From a checkpoint of a small transformer trained on Wikipedia: MLP 1792 tanh GELU, 3161 steps.
Each number is 128 + 24 x the weight over its row's rms, rounded and kept within 0 to 255. Layers, rows and columns count from 0. Numbers have three digits each. The size before them is the row's rms in percent of the matrix's.

# layer 2 MLP down (transposed), 1792x448, rms 0.0582, rows 1771-1791, columns 224-279
100:114107085127137197165121127099096169163144116160099118155107158127135123135130152082145129161115138146080097093148142137125121083107130180113130134167145118128184109134
089:151143108144107152120119128093152136112111121174079113139152141128095124136088152115114124160169100130117180147116141111145107171103112166117152097123119119101111105138
091:110125110202102111089137108114162120122084151121076145137136101112105143136155136086145166109123120182100147117162143166154134169131119125131155119127162088144102139149
098:102153153126112143134146126175122153126154169146111130138149141123101117102151140113110122146149134164121084122131118158113130125093136131168124126097103116105115125140
098:171133148123097120151124123098146138141136102125106100136127106115106128152165098145098126155121084138137094134106126084133094108081119152102158123116122143114135119130
101:089141148114094148121085150111141188166142114181131130106136134132144094161132082111103136128125151132154109101088124099164094116132163114137089144120120122146105126119
103:109159117123145083117137128123145151173136128128134138116113155135121078180118117102140147096170094215118122125113157156088155105115127140142141152133113182112152129155
108:120119123099128121131097152142139169142105145129151149138135156106112120133141095113136129148100134140115161137135094139158125090138129131133124193157132122115135134146
098:161105146127131155101163123127141154141109089133130136076160176179129170152146133134126135113123103107148091129130160136162171121130129125100161104153159142130131149119
097:167124118131125219160138145159137151127103136148143095115158125098139141118095130080144123149106120109114100127137096133084121155138119145133111171132116171066109132132
110:093144162121140169131119096113144140097106154133169109100183144121116152102126105122093161140117137169138100123185172113071100133133135122089130140131119123179122094123
097:149152127137100121162152087131156109102127099106148110125090127098141146118174148124185107179134098139106155140128111146157101165148134138119081097102112110134112159149
095:126150149146107155125119154100113082128132121124130122145117142146118121138166145182137120147141121159139132094126148117113158138150143117118120121126118103145095128083
092:103149084102125113138126131106084074078089138159133156075141115136143140153143150081097124126107134116131176133154107097109084105156121100136122125115095119082145125107
098:107110124115120143113071147128138168113155135104108185087149142106109142106124109119128121113149167090104129092173142123165110187094139134107120117131133085102156089145
095:150128119133124146140115100157099161095130084133118116066159111099128147122092183144109123071134148162132177096162173145147124120126146166100139138133087105136123153110
104:100112133136135089122121132152147153133085137134128133104163142170141174133087124144179130098113147132115171121130145148149124112127139087125124156115144117148138134117
098:137108120126158157127139088109123152168140136123163128157136167136109147190142135163072123116124163147131133147116119150146074170130150088107155123107135087141114061100
107:125173088115154140097122110138127178154122100156121110117182103149140128142153100142120153084080145117132059123128158173140117156135165124123060124082175132155092093133
099:144089102116174139151137162101115129144133120073097123153164121123136088106100101131122081138119151112116149123147133149112114127153141124132076125147147121142121145139
107:125147107155150095128113136144122111106094122134144137121124180097130146142134171080076144119124092094140165119119128162133078127126149113147142115119125101118154079109
# layer 2 MLP up, 1792x448, rms 0.0694, rows 1772-1791, columns 224-279
095:108151116129149139128090099118148093117118116118171149138105144153097144142147140129130146119130114104122132147143091152175131162152120141144185133126107077159154154140
108:119165132146153164135107136097133137086145133124118128159129078133089168110102108143143076138153139127147145120142128130122117120136144139144110128115101136136120152105
102:076069075143120145111128073159134110134135135130156174084081162146126157155148112117167112122113105128134104156175087124089151096132154164118098118130095163132087147142
097:128095121165121148122124093143121130159147134092125090154113125163171130143122175169118157161167176156132160119122117135153106135142136147139133121107150136145126115158
084:150123131112144163125088104128159095122155122155121149088119102136139138151104146121112145112146125148119102134109119142155145116115150105177158124166101160144120104093
100:155121135112140131124170142146160165155161091134137118129142149145084105131107117155135153133099126174160099125144099172119095121149118117132111129086148155115128120101
108:170156102109143140131100160082131145123096153099154153126130100114139135121160116140119131138098151127118138154122119114131089104167173078139140103135097127143123163105
093:180164131130117113125098110152143110095130156132115153169080089105101101135117112132124176133108147124164163102136085107123107112129115150102102140127096106153141125129
095:127092086114114099095131144124114111147122130153120141121113088139121149102142150111116134080110124088122136143112144111118149127145138100124112138136134125150149152134
098:135122120093116170138138090110147121107125110147090083130157105138121123080110122144140100158125102140137108128121141150156130135160154157130151131121144102172116107166
099:176100123145117157121127119150084144102123162070166145105132109125133142146077152145148100106113121078091138144147173142129121145152116183155149104091098133124110126136
092:117168135127148136090116079126138114136143107109142125170101095112191135138149109106120150150134138093119120102146109125141134135143117151140133084117163118147159103143
092:157117104140130096141116173119136148134153163116124115154115111118152149139123118136126150122113115158132079163132137117139119158099152103112112115120141078134113113151
102:098147102131105152125124119111113135125118108135150123110114136154125172124124103136127142194154079120112137139102060131156135112106140101126126179140124116169090130131
097:095156158184159199151093160111155132122100151112143084171131116142135127107160137143149150098117136138119152093138132149078143128139129130145166100102101135145102142147
101:128148085122126159138134135140112112099098110099129146176137128119100126143112140129175094153132101144101160132115127150139178187112130188107148079104084087136157129151
099:155132108165155145143148117184126104105146086130118113082136122116114097192144129156146108121152110156144137092113105130132141160140079121119134144121139176135174153097
106:138139146137130116177138151097123160136165132129122141172140133104152120107205156150156128093133168102115099129115133164155141169104162103134088141094121105155091140162
096:130150102132094148119125099120142091165141134148124133151133088145108152135118154102130158125088136129112138138153114136135128148098144135146077082180101109122084131121
099:106165137133164131111112122118151122114120122120143095160146121119147102128104093141156109130144152111098128139150158100122084098130143119124163143084084146117130108130